Weights of a small GPT-style language model, trained from scratch on English Wikipedia: width 256.
Each number is 500 + 40 x the weight over its row's rms, rounded and kept within 0 to 999. Layers, rows and columns count from 0. Numbers have three digits each. The size before them is the row's rms in percent of the matrix's.

# up: layer 6 MLP up, 1024x256, rms 0.212, rows 575-674, columns 0-63
# down: layer 6 MLP down (transposed), 1024x256, rms 0.226, rows 575-674, columns 0-63
up575 107:527544512530455425532486483525472520496534446547556464482455523503482467491518518501411520531562552507499456466559533518519490574437489533460507497580530480434491532543537532552450510480563530
down575 101:520570471523455454543511527542551446513454478456491544511515513433515468518489482498527491516495552516542470531544493483509540481506538495448506477510571468579445548552541491591473469522449453
up576 102:534471614554534490479486512454468510485467478491432483514479546484463468534482494540547472488450513453466497518432502506508449543453495502481469569474539470470439531508492494531500471421532525
down576 098:470430571491512560508494571440499502489537508549438491436517473440387558504474475461458464512473520505566453558488605558564439524494525500507506557443462488463452555506421484547493468499403512
up577 100:536548487541441472557487528505497500441551528507399488603461504483506479506573465440560464487517587553458516593534516503564425464506468495497466499439509514463479504423489485612490455565476451
down577 094:550515478474454488453446502392498467474474529449532506528516501441489521550482499500451475410493500498509458503487467521473472500508559534556583501455518523526462485448498485500547500484516525
up578 096:445442538547522495559548481475573492549504562551505507480536518540502522474469562504425422465583496470490439471508546452485445484494500504527517483465380519548470548520528481558472501631516486
down578 090:484471470489475612514496470496468494469475483504475533559482451555482490422484470533472515491490472520431449486498521544532468484554585496550488471512371450586524543497503563466463547513491519
up579 101:465510593470451465505485548453487467515464491498467516523518522444536492511456500558488586501477481544497452547446456549456531483503582431509472488431474548511543525532454511506504538498498583
down579 107:507536504439456464503543424480425506512494529506455553510527479548581541503504520526448552441524508538481553407516468569507523398498506466445555495558503470492462489486522506511500497533430512
up580 098:540519529464529435496613515501532510458493523385483459449523532486456491452522495500473541534458475537532506524464514491543461435595485443543528447557506466500534457526554436563466414528572522
down580 098:517580472459459545468494507541416512505488503499489479536387509505509514526544452492497506440520487426498435472542545488533497537494576487487475527499512456531489508578412566444479505499481470
up581 099:514598533537450440417558508427497512474461496495533553559543449516518542439465492510538564509550536381562538564541522486513479506534510516501456516463525513514528527495403540566428439455449487
down581 095:515516493449581513501469475530524532551518517496497457508509509509486525551526474464474498453479500567482521533482476529459525527510518460409568477539528519451508548471520518482462521544510493
up582 103:489578493554501482526490587524526535521452499503520481488503513578481525495498514503504537510498446486455547537531440458441587509461526467497567540458488515468511598554524531540498522480509507
down582 101:454468501486456497508460466477486488522442476549603520424534387546569449496535454428496551471487476568467477451500494503455480430476509505465519437499437463470477476513534494501547532472477532
up583 105:494537506505416506469521476555540551505563437485522473571522485597531489504453536484501486582612467476531483543546456575511502451576620584507481428482488462533480484480476563460515462521422532
down583 100:524484447497505532518447548515456568464517579443521484453481452453494543560540475482472582494527482516496500539492527447518470491477524491517523497550523495504510497486460513472523450565500471
up584 101:482453522480472506546508558466510468514449425487476493422489503480477501507527521502558430520531496479505493501526451521536500527469588479508498513502464488541587491492494509517421524472521579
down584 113:541538479508493547549545499471523488506450425509507545519535461399431448502422568461574532572496520494519426602501483493490510523488572510495522459533570518479509458545483502475405558570568509
up585 093:520541451505470535544475463459419470532533499519506510501550524540547499492521516477498494512531459500515498451516446455478538469530483494588459560583502523523530458467534500548438533524478489
down585 094:448462500420491520402473496521520519531514555473513553481492512476570477570454452525462456537464462434440484579493453489488516440580555516568551520431504508513550499450499558545495491513458478
up586 101:506499451550528420435474509473517472491490478484457492533493515434434501514399520576472526482518543418518555483544545482506516531360524460431537479508477508555542446477440521483400475543506526
down586 100:494506572446536582494488485512583526517494465468518533443432488567474528469466498415473466473484455460437456515456462566547569484530588505526468480420498451527449525555458522492475530485517483
up587 103:482414408463503539437558551533540560429548476469527451572501494457468508567558483489450456519500503470542523525477504522469546501529527517488488549530541522554501506476552466513472477446549430
down587 101:469535483406485523420504529499456500508509413556489480509469480461517535462517492516471481435562556435457535506499530501464533519475518493411527469586526537446490447514499495534490484534506546
up588 111:505524562448504555532463488512499490497489480536426478460544467477559491506439484506514514526524538495482538532450465631465543524467471515463517536497487556419426562518501473534473519576470462
down588 112:556477499437556514548447462543534490489453487452528582481537477462543574468474451493512490434474638558475569538540505485496517529467526463525444567479502545460527507497535484549507420448538451
up589 095:533488500482570470486480525523511525450556545496510540487530519475433488508483492429459518473498523423518500471494416471473506515521534536517539486506480499572426515504461518537474524564441439
down589 092:499502536531556510524522458464602423516515536519527427483444506534507491506491522478520514515497520485482504425463486492522550527477496496463558481478479491522440448503543502529540511487511499
up590 097:471511468450491531517545508490486463505504548455577493443549521512465549529526481547558514477481486453502540437521472510510488567443517556462484479552460488509487535511487531420489578545474491
down590 099:465551525448472440402550510503475532474453574490520525515452506507440555555537499469492450545510589480477454542463499492479460510455472512490467566432481449512466540523472569495544428462445495
up591 101:486468493553530546490496516549554494501496492492457517511502584505540489460496567511464431474456502487568396500508419416439470501539525460455494497441513523532551559534479489518535572581402529
down591 097:475558495479461515596511487452531498501527491481472483540529558486441458465491550588477518508423539505575470542530551450503485559500559583541547450466545528491507493568479474496538501505395513
up592 100:584470530488489577493572484464479441429542489487578494443523451477496464485466563465498427552515509554483499477495524512531551423450549498507417485507590552461554459546517462489473527494539418
down592 098:567494472520431423427462583480565443534511534453492449450535544509413562534562489554489463556401477541515556489484498519499551483453502482418530498511489522480469528535547510564483515534454492
up593 103:565534520499534449489489568487455472571512438481488472466482519538477576525465507461503515554526493410529479495438420487489474511465540520535408556492553448458486504535476437527577535453509543
down593 092:513511516487441554539520489476532489504526531485493485543474497501501506518530492485463469529460485534555492446519534508550503398524468475506422524477523472609562467538487477487491481550500507
up594 104:471472512477519572518513525486488473516533512497559465554494453531566517580475444504474566473497521537444509471522489454464500514570511505528474527474441415507532493518501411438524594532503527
down594 105:449442533444532539542452519474510481575624508499489431448410524500443460474504473541462527502480522451455483454506531497571477437531501518465446469521465507532503495570470510491480587534467521
up595 105:495542485483506477489436442531412517533467476451562536472513438580452440496470459498508577508507546454520531551496553483503508567530493474550515476531481491456493429495550543556534495522482493
down595 110:493492520502419529585504486487410515573520506471548408510545492573356479511445517522482565504496500496479534499518508456483504485538479509564537465490488515525484495515523502483538500486571470
up596 103:564523442548504498476526510526505524519575483528489482523487556504540484537522492492498543448502428492428549523528520507482516469500469514444481425542503519477533474423476465567499554492493470
down596 099:497477486537509468435502479532500478497576429492505562479439508518425417475525536489449510467445520513463441445522490468477488530485473528512562484421545447487507540475447486442523504509558545
up597 105:562534527507494494560477507527551461500484559500481545483477469605540502551536443444538402520476513423505510533433512555533461534496595458516484474440511482541507522509515468540466487504524521
down597 116:500496507487480502422519475489425445521502411571552517445546589478518512483537515526552478514471477500516532507478511554468446564561625423490465459456506472497513413547480407531467497522469517
up598 096:479581507450522515511513512484552483417522528544437497441488586532429469471517565495529428500458547515471488531510497493439456484506474571432566509467450524556543466535472535550517456429536499
down598 093:506502410499483515475472477499517505606460474469468535488499533498475498524477589515498523440459462469510478485543481507528446455477510515452556506509457624519465427504431458411502496516450486
up599 100:456508536477479530490465407481547499558435565450479524511482462521437510383433484548516462503487457524467483495481514498426559505511469522496532454537527464571537482504462477519465509568532553
down599 099:487486557489484467478550416388493514585456432460535445531487509448522494546428452498444491482526472522478468472390517488529445494511499503497527531470534550411528478500478547486532469532461527
up600 101:557496563501503491481529537516539486543478414498524539542521462500451506550600471523479512559563517504535486483507514553458509455516468483545494527549454531474434493495448439526514519575523505
down600 105:524502524492434531373464493600426479500499468472487560545573480454493480481571523433482560451543447471566476516448474526459489555554559467522540428510493520531478415497535504488457579485580490
up601 099:509465524518514513412439514593533477472438554496509610470491508443481484465492431440551513475468492539502510468517467522513540606453536457477446501575544534508510577558459525466508515552499546
down601 100:457494511485486522498462481477515543432448508452552489486504484568531567493524563402507416499489425476471493531492561475520482526441494538569513465558506418423512499476500445443508517513469523
up602 099:530470493479495432516507478495474539493484576587583553493477483458476437486533480492502527492486470458557505536456558503534509550541514475429502531492548486515500526528510549508416466460543463
down602 103:554480542513452511540493503485473475545551515480450515531474467493421506571587533490489519514516502435448558495423535536421503532465497517477523536546486508475432472557455573511495476563482448
up603 093:485535587539404529403556528474489497490466446552504434476439472431470532495470417480529548468552438440462507517523478471488450471485492506541508489513521528553520528457541466494523487469574499
down603 091:439468513454499523547447501464527515511472425460467504533525480543509468623520461519514510520513456505489439537560521488447484517452523566496483524498527471568499527529447549415448570483469558
up604 092:506501497473488462516526534446526480472508399484505430437513508410432525570465511500541447509519496531515508549434506470432475482506519537556613466492502512523485505424494509503480533456536502
down604 100:511499530536493536542508491470490421512560500460516538527471492469416481476508530521505470501446424466469458560449509578501478484480487508480493428436473485551459459508462556516535495550513555
up605 100:454386521514475497467514510502436518530521550480461486537514528568536505541512532428429494537529470483480436588551467522462508518474578474458478504499548485487589518552474448505562498534498540
down605 101:479534459500473501502497529495514489540480539469576467495508533519461471520499527513509523440478532488490501447502540496476509448519503483588590532553523561524409548483496487546508491559478535
up606 100:487552442487529510484467485571457488488534453497499530481507487480489548451565535525476554521616449472537494468511423464455497458496503449509489549498525508568496474495477482473501536532500448
down606 088:570503482497430505524454456560471493479468490491510448516438531498514391579473420493473546494469525489573469531510566545505482529499498532504462508489483482503531427539520502547477530471457450
up607 098:447513517447632498557507600462515528498515559511507500479460457457480531497520459466475506543617524495475564444479521400488474485479459504533514476540442526485460506522559522556501449560496512
down607 103:473446476478541518561468485483490560517478509480527516483533444539540522549431388496494474483534498500492593491530465532502510531450532493435551434573602505504602535471522464513501506472468523
up608 099:518504463497501475504489540501504509503557555425516506467475565515455561460503525475507457494495535437404523526476499513504487408577468435498475566466551380502520483528462540582495509486543493
down608 092:479546519513540491502466494507577562477530435483469545500567474443503489476476575491496497481413546496552475498455456516438480575453530434556517450551429489520437487517573519488464465514476484
up609 103:518453477447521539509486486558430549562550512492568550483538586513522552549419519484539543590581523523519480499528488471542464513466537540525468489467450488544466576498489501482511487484432537
down609 113:445470468481514530551504474488486501496479515509540503495445495509469545451432495510499487511507497514502464545531535518528515488476449523517528495547537440572463606564548507554536459478494563
up610 105:433500551518546546497521547460527538590456515518504521525559496492458470490408495521515456491537524522419502556488470559545519556483519457499522500573539496516480562485458473486456542589446446
down610 104:500497552521528487530501497484492558476559480488506519526456481508502489491482454513478544510492539515463526461500493458498474458522487492497480564463525460558417483399469494588449503423526451
up611 094:481492556495494569541605456594554492482486543448524512549518462499454463453489498473520497532468522408552541454524499499605481499473504504432508512550519525540544503470459507492498541465507526
down611 091:459424500483502474509481486477479495459510554493517523519462412490525455478474564491533449560605502551498485517532506439474526497559480462493512422529548596498512480508522459584479503533506474
up612 098:549496499554474537459549433524450519556470495570457522545541470522484498497492479421463549466456507453487503541491464499511493564470545494494466503546574436480476432497524557529502500491422442
down612 108:505523532445481490454471497541453523521498534527491511555578467535523484587545491506517529468448488514474535449478555520518480522425508450514540499420566437444511468535553529530487493491572533
up613 101:481490500530497539523505529469440466530561541537486532476454515523489436515518547468493489569529492481538530478522499435499476515489531434508472576536480482546518545525412520532509491495547563
down613 103:492456582571510418587472538445456520472546531457459515515497472508507512510573513566510506542482521519513505521525528563469514426487460466509537489445502563486454460505522505547490623554331471
up614 096:484468511507475481485484491557468487468564474510532498453515464597482497493491416516464503526500489484502451512536478459451516454503519526577433430475432513445480490479477476474531590522517434
down614 097:512509493457490559464520558538469482418483464488533521474534519478486537593442517533513495553478488508513501489495551454561443518439484492468497457479499517526480477517568503458534496562460447
up615 097:518580496499498535480468442451499442477484490463536487585474475543519530527503530459546485510512454468539479535554535452430400448563562524559563492559540450551535478436457466558554501489414421
down615 091:536491490483541507424550555469516481507531507563446469538500470463462466465481488436486558583548508500552516454500498458491481520432475460529531466462487481451562521484432530520532590513580513
up616 099:485546480504532472451508476507466576515547533527513551476425588446484447438560524482520532478573561541493567481568502537491559534487452551468573456517527528493471578537513477531486475515564565
down616 098:532472489515564496491487537484530475591369461497520537578447434515558527472512480516494491518521468522468430496543477479487543492492468519447431545491536536544474466492472548543475565550455402
up617 101:543502504525523468511599464497473449501524511505467457482459486507528572621524536432554475536482486496529463470492533503490475469533604511569411507525516509479477484450511522554482533511474440
down617 102:544483483445502430477587554432500529473555510519478454488505542451498578539469514462530442434486499579478511539503491449523513522469522508510453479424535533479502490510478490508591496518524498
up618 094:466478446458432472386445440517507570508557517502558442476377490532532469511499464503492503529527499505497496500483488507515522542555468491499411611531461514519476599458472466509495450510542465
down618 098:514540469486500547555529573517445464448531497472560555497532422454515469577500506512530423521486541484566483528487561438490522478508453494444417487574460508543468527465521504488495502528468474
up619 098:524543575474498455511608451461429511541549514533411478524546503520451484559514483560478526497517574513545524545437538552490550512467496526469543483472476524513559517544516534522419534471545559
down619 094:464534447554498533552526459515495503525516416423569428499542432531457545502479514478524440497463486577500508463486521477492591557521459481453516576515419448465507457512551491474561468543536582
up620 099:569494523465488499505404502516455507524503465434401500492483523464478518562546518451521434486472422492497510449481513488476548534444524471539517526527585451503525518454458557518513473507544519
down620 105:534546490499501472495507423492450451499452442577493536512492494453503553496527437534485486490497465631465509489506502471468456477516545513562528514516498506563480489527553443496521551520481537
up621 101:506531515543524481556506456450546441482511461468469508472511474527451585458521526512520517572495480527459525540587451474487510512481521535508557468458462482469544580545441527551486506539461498
down621 096:492485429524508523417550494525491473538449567519466446551499498519509402515492482529485543528491466454513534487502572490571505473486497463445502505531467500479468506471419455482491483509557425
up622 096:564523469469388475550515520499492526492441544519523517526575462509549544469555524521510457443471553492449575445536610466473562476499478453395507518475500477518454543560463496491484504508526474
down622 097:435563465467563490476556441506553543453542517451528466493494516514519496438488458469495537490474413552551455505454440542477448477533472486527488506456479497517458525475516423506482443500495481
up623 105:518517502473452550502534541492518495446492597503513435452553459466492498527454519488542525520471561445444458434591575501522413519441539488525496528525537546511502539550473455453486541429526465
down623 113:473416498516543529543480526515449524465483529495533511504529505508527454509564547506499536470488466444446460418553527466456540457516467504506516426505551448449440575523456525514561451496483491
up624 099:480546573555517408511531539527509450483491541439458485507532533511461498572529508440508489436500445593546507473456541433476492576654501485516499485511536519430569512407445467536526579449546431
down624 099:495493549482494457558529505505444491504455475580533511516480542437507528535531493562463491483505493576477423465529536492519470475546452486451454567550476526554514527476496561548498511567593453
up625 101:482474469516541510551500514549535503478472519483520537445493466436484522458600528571484489519557499458429487454561483538548500488470552558410560530571548533567405490546430471440532525511523512
down625 111:405539497515518471510473515579552508502461533542564482545513557481571566543502456498452474475552502454502501382509499498478444504472512485515492504480466552452421514489522451507538491521469504
up626 109:481486569518512487514392412499490398485435464528520464496556491501482519503527458523454490487522486510417473516564536465492513521569408511507562457546497532472530492530530534541516425575494533
down626 103:558551536556506533511494548452483528540483500454579551507526482467487470470483476399509586537498480505470504478493469453477588471590535529515474512454453487527560435521561530523547495532540444
up627 092:420578471527457510501532494482516496499530552550462488470506495520507487521445481407545506539480486511529519542565499461480513501550494442482477531474557518506481521572500461524429498590537484
down627 096:512496576577480577441583472444466581475439526503481511560496509508464507512493493496444529485522504466439528462566481528535607512505469476437517508463472552477467482449466550477539499556504468
up628 095:490586573542413537487448461496434455495530501571520455502556525522558553398606477497557480466515494535478434464527516510474505448538486459551489531493441476539454472493489503460530461482479518
down628 099:473547532412522411500469533539484437534513500569519470447536508533492524556521562480508543516501456472452476458510539448523564466492478497493606512530447466532457446485425536422477492524433502
up629 102:481524506573511525494427453515512534528510486536467506465475504466496517444468510486557517501428496448498461507444520537490437511587504508526515462519514511515529557600508439533477475468514535
down629 091:503462490501544559509548467566478516461499430468508429479514471543564523511436496546477528484461495540498497507474453515477551513468486483503466477499472501543480507516554460489545524425534476
up630 098:501554523548559509552527508514528453471556512441528522434487468548521470502455536483491506518534554496471503508496555500515515536574466514472517480594534519492523509515455485549534538442544388
down630 094:417404455495539487533497474502517492546527522477541500469579478532533494514488526500563459456552511481559495589504500525415473432550488465564436492537557487517457494503461544500530521505539475
up631 094:476521524472574559524543559523451505450585490429462509452484495410491527610552452532529480509489486461451454510451481445541495550506416465492515502492494476446503454496445425396488527471510553
down631 094:456465534509561422467503426480515478562481494519501512556456452520561508461513522439531552460488462481509481540521514540540460478474519529497452472518464556545543472452555563478485507437489507
up632 101:498512496519537481499441393519434451542527421401485481505441543584471577460466469488548474494479512566529540473508410451458509477478429493493507500444430486492495498494483491503537470551467518
down632 090:502426526489541464467481525506441515490514494506504538552518475457485459511532509528577557519502472486478541528490573539511491545432515473498496457545658534466522445582504487436424522477591496
up633 098:479529586466522513483485484497463491500487521527483506477506509515446463417508510453546435473499430445557438463498462497494537560425502467513478443508515563517496549566490430491495556512503501
down633 087:529491442532524495488560458509487567539544444460503512441518491552472535519517535446471437488479461441511525480521498495536483549429522450513515564505429508544442639492499500438479517542475571
up634 106:545563501484498528483423517507465504497462502533476522446567530537526441494519483499489521517512465515544446474549551497513512526465514478420501559451524443526467431483433547469479492441521462
down634 111:525480474517440506470495428451461463469525552505478465441490519507472509528517445530561524464446507532514515623486452490520527451450488577420424470547544438550474515510491488526420474524527518
up635 111:544484599478544543474487562493552524457540453506456516443488499483490460544459504488507437544460480488498457511516396525485451526484557518445479474517547521562570526466491475489518536520441557
down635 103:506551501502557466535490511503512460523472533569511551458522488459494562505513502480492423561476525477471517401549474538568554544430602557469482479500518408522496518501521539480501449559438561
up636 099:505425456525529513525496513493508482507409452507593553536458547531473501518512476525492472525445517474538554499460465505508550480422484542463500511615534536608533518481466490405461481485506588
down636 098:492488466517533541532534477538458561503433489497580492548583566465484539457523533484509458521483488491570500515483471545498488549543486522550511547480549467531437521433521566518504470478539484
up637 109:521456510446478455507590525568490488546405519533495526474531450550437487512494462550553411498584478447463523488574484468540524542481582484537588512478517574518499499503444455559547462552444508
down637 105:503499610412484466465554460547489484532477528480507532537550493534546521468428514596491380527485519459472546435497484551533566526423480469512478457508481491496507551524463475535514428552456484
up638 097:552516448485488510500489502558495536469575481396582538479474491486416500520476479467499459512580533495489460483562468483456490491512489536442493544493554494529495529466546519551469463525433526
down638 095:579476538511513446536515491490518539492480493474471462500593439499502424535491446491556529534479527476514574508576511537483471509477545485458474501524410563454462477471493489503455523512511523
up639 108:568474487528487481473515519528529519428527505520464507528499443487509490596423481579538464562508494486546401479538512453446490514524482426483469525496501465559476494474548535499461496475547486
down639 105:497450535499478494499501477498510475493485521562554511512452518570450497443540490492431537444438496476469504548534479475518487553520425473561536518475539517462455546488507497510519467406506472
up640 098:535510564501502520521512473488452568499485501529536515508499429479512487472545538479496509569487487503516545505498454474394498576507472540550505509576537502486438521501461571507518500526521453
down640 095:474466486536536538504505530515524524486496486529488463525538430483449509506540480530499540445480480541537511523455545442509499559518496462500501548464391556515533452522518565482514499533469431
up641 099:519497569447500503469489464511472476530475534475509455532500525493485475533553541445456532477591500508509580548537480542493480478493523486473509467472570513596462592494522512502451544481433519
down641 104:518438459514606483544567475516514546516460495564578510569494460432431506495572527543495556535466502479479450480483513544516534385600517566444495518523530516472539532382517534459515484482507486
up642 104:480495515508476503474496417529553451407550486560381466468536497598492504483541561526531480535498496503415475517453506519442454544551486399514476520499471498494500423465410555472505554528505559
down642 105:546507547526478482498527545429526465464524487470500479505555519448443474510471428398477488552419482508539496577477482531477546502512528526526482469498474520566419502538498528573470529474496490
up643 118:521498461450478584477528515444542453476495472525518496533483492508436464523460433466510556435518528489477523606460451385463539456574517450463585433446493457547469521489582511490534507563481492
down643 094:522529498543478499522540490556590502489498433506506511502479502542515574477539561506543492542446555518491494476488433509403542433480535540595486519490481491492497508438567505522494508449524514
up644 105:571438509491434491458479515525587535519470576513468500462463526503463476592552452433459596520504488550462580504564500501420504532459552462471571450516470530478515550526521499547495531443536555
down644 106:477511541560517491486518431494558488558526510512489495466447507487592505541536526484446546537520486479453536477515427453476572484527483468407480460416503495454496492541509456471508510546477513
up645 095:528517467497569521508453539510459466525453522523485583488490476524501503466493499527570473498438482535504479479502508540466524484460574469431484506496487480547541493513438511468512538448478518
down645 089:481563564522471516525407473511527510447499541505505459461492576496507488513468495534528470476497556528517497488505595497507521479529525497509481488566473568501470491515541512465422508507510482
up646 101:432496477598490449533499525458445464582468542448500516585457432475474462540501478471502508484481469518486543516508501426515484522421496450508440508473506483531578466505500519456455455460546512
down646 088:504425452464496490454493494518474484529504471529487494434475512512555525461517516529481492439479495475503458510466486558466511434528492524567513542504511553384455515497507488502550558504469429
up647 099:558537504538496490605505459527485446526553465575530501463560548531501516478493491523535483431520533448558535495551490450500512488492489505534496556462534469533504459470485543534479529531546449
down647 099:508556466518477547458479491480470658480567475485444483496524512529493523509491413488530529486508593516498469587531569451529518519532525506492492521508467481481511456523510527475542487518553502
up648 102:539468528538516564504555516507514488468510537523582465554546539502551493516493517522542456592574470519458578526489535429486482508493465461526474546523502505478486525526468506484524533487547484
down648 105:526513516516545512489480515484517497452502553520492491497472538518501456499490531472534481540465478477494483495513471478427536488540506483416453443456485489459471552519554580495526574493450470
up649 097:510555431559498504474427452478448469498436599461532493517522557526507504445533525513491508489512449511532496489515472482466516477544499509518496524474532518529534548544497427518503533519427531
down649 093:527486606510484483470555518549429484548519484476533489454520508524553495444603488528412521425509504514446550422380472541556533477449509554440496508472596522514448460515474522557523529487499483
up650 100:445461579451443501471477507462497495417524517587487531474457438526454514590517524519528521515556489412433551516524536521539507468519498530480472556436552522449515581388517385482432447517451527
down650 099:502460511435547562468584517534571502498507468518542508511412543499452496520532561494522540477514471495528538512504449470501591516442452545563491454487496487486447532538465494492488518500540560
up651 101:474508601526453467490419433503455472499525403493526505476515572471490546522543484389490493530524511502509438514502476614549447520523467513534614412527479481575490550479434475497465512546485493
down651 100:457506537520531485529514494521614476548553475543532563529482467558481489479517543512512561498447488434499507539459521513498454444520509436505541427494498494486477482471490499516447485505504497
up652 091:502482480460403476514499501558482525492533536524492545566438446484470526474523528485508458567417529510503480453556558434428467398448492498494553522428514442514518530538581487532521501424472487
down652 093:436481494511547522437574500429468491468535471468505519473519520487506521484518437521476498459551513373568466558445512527576484510541502464538507517479510589485532539458455460468494481462494481
up653 092:495473488528457468536573486480486490558575476479541560520535457530494460523522610485455557474488554531479494497501485531509434442460509518502525576516421501530449496439545540549455517529445461
down653 098:502521471601567535463530447491462499431549533491473497525392407559582417472516519494459468472484515580438504598471514489491505549483594497543510544522464521499463552483471554571466479515456596
up654 100:488491493599531444453494495479507504562421458457487432476554545528516563481519513480493497538527414462488532515492476564487525558529530499482487554498607470555483504492433475537577450433513493
down654 096:476516514510479473580518417525513495547545445555572586493509476478529494472538529543431474568513490464510565517493506487460483521551478448488547437521544449469485511427465459446489413477589526
up655 101:521490464448486425438455473495557429611497522487437457441520556468515440534503455463535496559486477531490506478507470433525565510486544545485497498454470502420492535456452504496494516373536543
down655 106:492505461510538465424557500459498493536484488471472472511564439462474446471472558506526583575493427587457474512484595532521489529432490494467471524488520479501517550478524532496447478510428438
up656 101:465517491558515525601513580499532538508535448458483483488507468444412515465489534511467550491540519461510501505504538490519585469515530485469516541482533505539470513444463514522519489512489434
down656 105:492473575429509525490507553470482518453466562517478487444498509489503471555507467502625513472605451480545500508488419519478451538470504542452525464513524512449529523562484503513455450490492472
up657 102:466540472545490487515459457544524412545496485518487474489536476522469458467509535506487479533442478413543538512477525534535416469588502520407519480519500508534531537470561496503511523455530487
down657 102:432485467499464485492491523460508511517513456487565474521570461462499561465484490496506468476495504483584489472453498504494503400565505438530507476504468510441526488492493555494467578454542468
up658 094:527598499621473488468544503517561472576485415512556538476503578503476560471523510473483489507472569509550538524446518510525542544478536456544503534499539512449490496527513481544471556521491442
down658 084:497443533471560443519467546488480499508459474501518569490535443499432478557482476437532520542580507427420487484541510523491491569518486523465495486475587530553473503475558499530487528489452484
up659 098:534514476545504422496478491513481553539492525553513468475538525483535457521536522475471444439525559524550521539462491509542528564475568467471519525463526520503450581493553516546466545488526478
down659 095:578462469424459512489509496472431460496509387522540508478527520565443501487571507454543520553474440467494472524449581483510502512482532514525507447562509507517484557530520592476478518497477491
up660 092:493487474565461450477556494466460506557454475413486450511458551573433537465486470523476453537453511492501494508439453479491553462487471538475478499482500489525506447502479548575491512499489459
down660 099:536493565508443473520520496568538505549468465492492468451486438479505524483495541512521449464487524545510535427530504542476451503464468495499529486504446471485433501560474482428461478579547440
up661 099:499565540607507448538528489477559473436496519511481396505472523502516455454472455464538556474532518512493457435525567495507529488495461580545495542464536452480466515495404535478527507530498466
down661 103:477471519482507461530482547467484446458467490473519479416573529494517505507440470517465552532452521508484492446449466528515458496539467508486530508515468504538585489540541547451469526536518509
up662 096:484513460494533508460442528553527529495537515528549469455452477520538510550484476452466477526585487436522456570520555419459624494492514547518478472485506514519519517516495540516524506535467503
down662 098:533525458477485544595557560530517488407551515563532473475437489517499468497485460547497511455488500418521483505475523540495509548497506455549542554515506494519469500527505545490494504425507550
up663 097:475494445507452508505549551484410488513494480549530468522471522514542485490526491444486518501563466515499531496462475561488505499522505444490480516475511584484508469481578482435519520523542458
down663 103:499524501533525481459602545515544551552400534563470518529482415466472575511472506527428540488522482539512490436475506468569511527492467500551549499543487631485480485498473541469485518523547527
up664 093:514477496542494504520524606570529467475501491466542492503494480478483448512554487489544513522425526517530534410491447460517476478541537475479487457453438524449547551462463431519476596507517496
down664 099:539530499522541483503504444544450538469498472501501500513442530567471518499527476504496557513512492532496475520455442537470469510519516458502520483499553493503516468532475482533494489550447453
up665 098:555511544509563511498496447485497496546460450500553549556473480434389413541505467411519553458499460490585530484484520514449507475546479614513498552502513491497456527535489440504518424527496496
down665 102:554479470519542508468536523510432534475552500509542512578512472541516500511484421502580492496494482509536559468439528551455513568424497591539427520472464450533481444503429459522457491492463499
up666 105:541447510481513488544457468486561465509478488483495577466443521479470444525491569447497494581515521510485525525517498443494549476460457534506424546522485508456511457551498572538463475460437453
down666 097:480483492510459536500492500449442545552505492423505583488520568439521464496534607505550459456510607511404471488512523520514501470423447476482430484435446479494474476507452469497494486551458501
up667 102:518513492368511563514463520435506509505620479516492462548432519468509453583529394526488511535507483466467474499482475615545486598479479473454496535470572502562457456524513516469580531506532523
down667 102:480474523476522509541450459527545487551490480466483481498533531460427479510479493537498506533444440477406425461413437451506499456569601537515528468511484461557512490561482485490468529467504479
up668 098:543527533436458499495404488554461528467494508484456478484477484480462516485447548452504479458544497542492480520562449494476494493465535434539465481516480554477494584540492438460474499517515518
down668 093:430464488524511454546499456491485503480542458548513448512450456479458516508461552548502505524436436498443596522467476469520459408508495516518484501505485431478463488489487533484500552464493450
up669 113:551462480527438502490481500580486477556555490478484548504440497502494468466513500555454449512514537451525550513532544502481540488498474479545471482506455491510493429454502514517481508526523411
down669 115:525488550518563497516531491468542498520483462537460565560551451472428530509572491505473429500488442457511480511512569534507481484455478425554474473543415518586534486470501520521500538548475467
up670 104:481490567418512522544460459503432557486526547510606541510497431503553528471455468434498565475522528426505481479531504472441411449508499507495468531467488457451526522442500532458520549474471491
down670 104:478524492467569524513478544512516567482517446485488502463494462564469475493459486467533557486498489537477434382444513521505525512476502457491483523563466438511533533514523548450464456523473532
up671 104:440524517539504536537468413503554539527506555525469478463524580474514461556534419455542463540549459515438465466533496510527517464489508465539501507487472504521431519496575468473539513552458504
down671 101:502565506500520447496455468487511501504413524470560516515475471468518557430507539521431457517545529493485524479501490491543519492542509547396566524454491560451573529519453520502467617545595508
up672 096:500513547577492504506441481550510475553517509533528580513516510453453578496527544509538509437518566524544515503518532401469471476461499492488448488534465486561525498483515464482538477465487445
down672 113:462501525456498478499498479515504496565467489557543503455452440572537490458514502575493463545499458534511535447535492566448525549444456490530546512401472524579512465514497525410529401459455511
up673 098:536553580442559508490565454528601491461460443474523509515547495442475551504530538512538470492565524559532474489512474520511464448510407531466478477474578560510469489463582507513494446482503559
down673 101:496552445523419480552464485487557531546578497416501521501528521477552517492515451468533503545540523509534534552549464469477498465493540562508543524505524400468480506517430499503485532524529489
up674 098:500520519507543501413526502523435571486513480495474595517484536499452448559476484534515535437478473595511445596562466564493558562506527487493502513495509495503549445532482517511495489432553483
down674 098:574491427519473492479480488502478413541528485534474464555520450498481445463539453471478604521524494545458490473433516519458534431492494486463496608463529495419538456458558465514485473458501559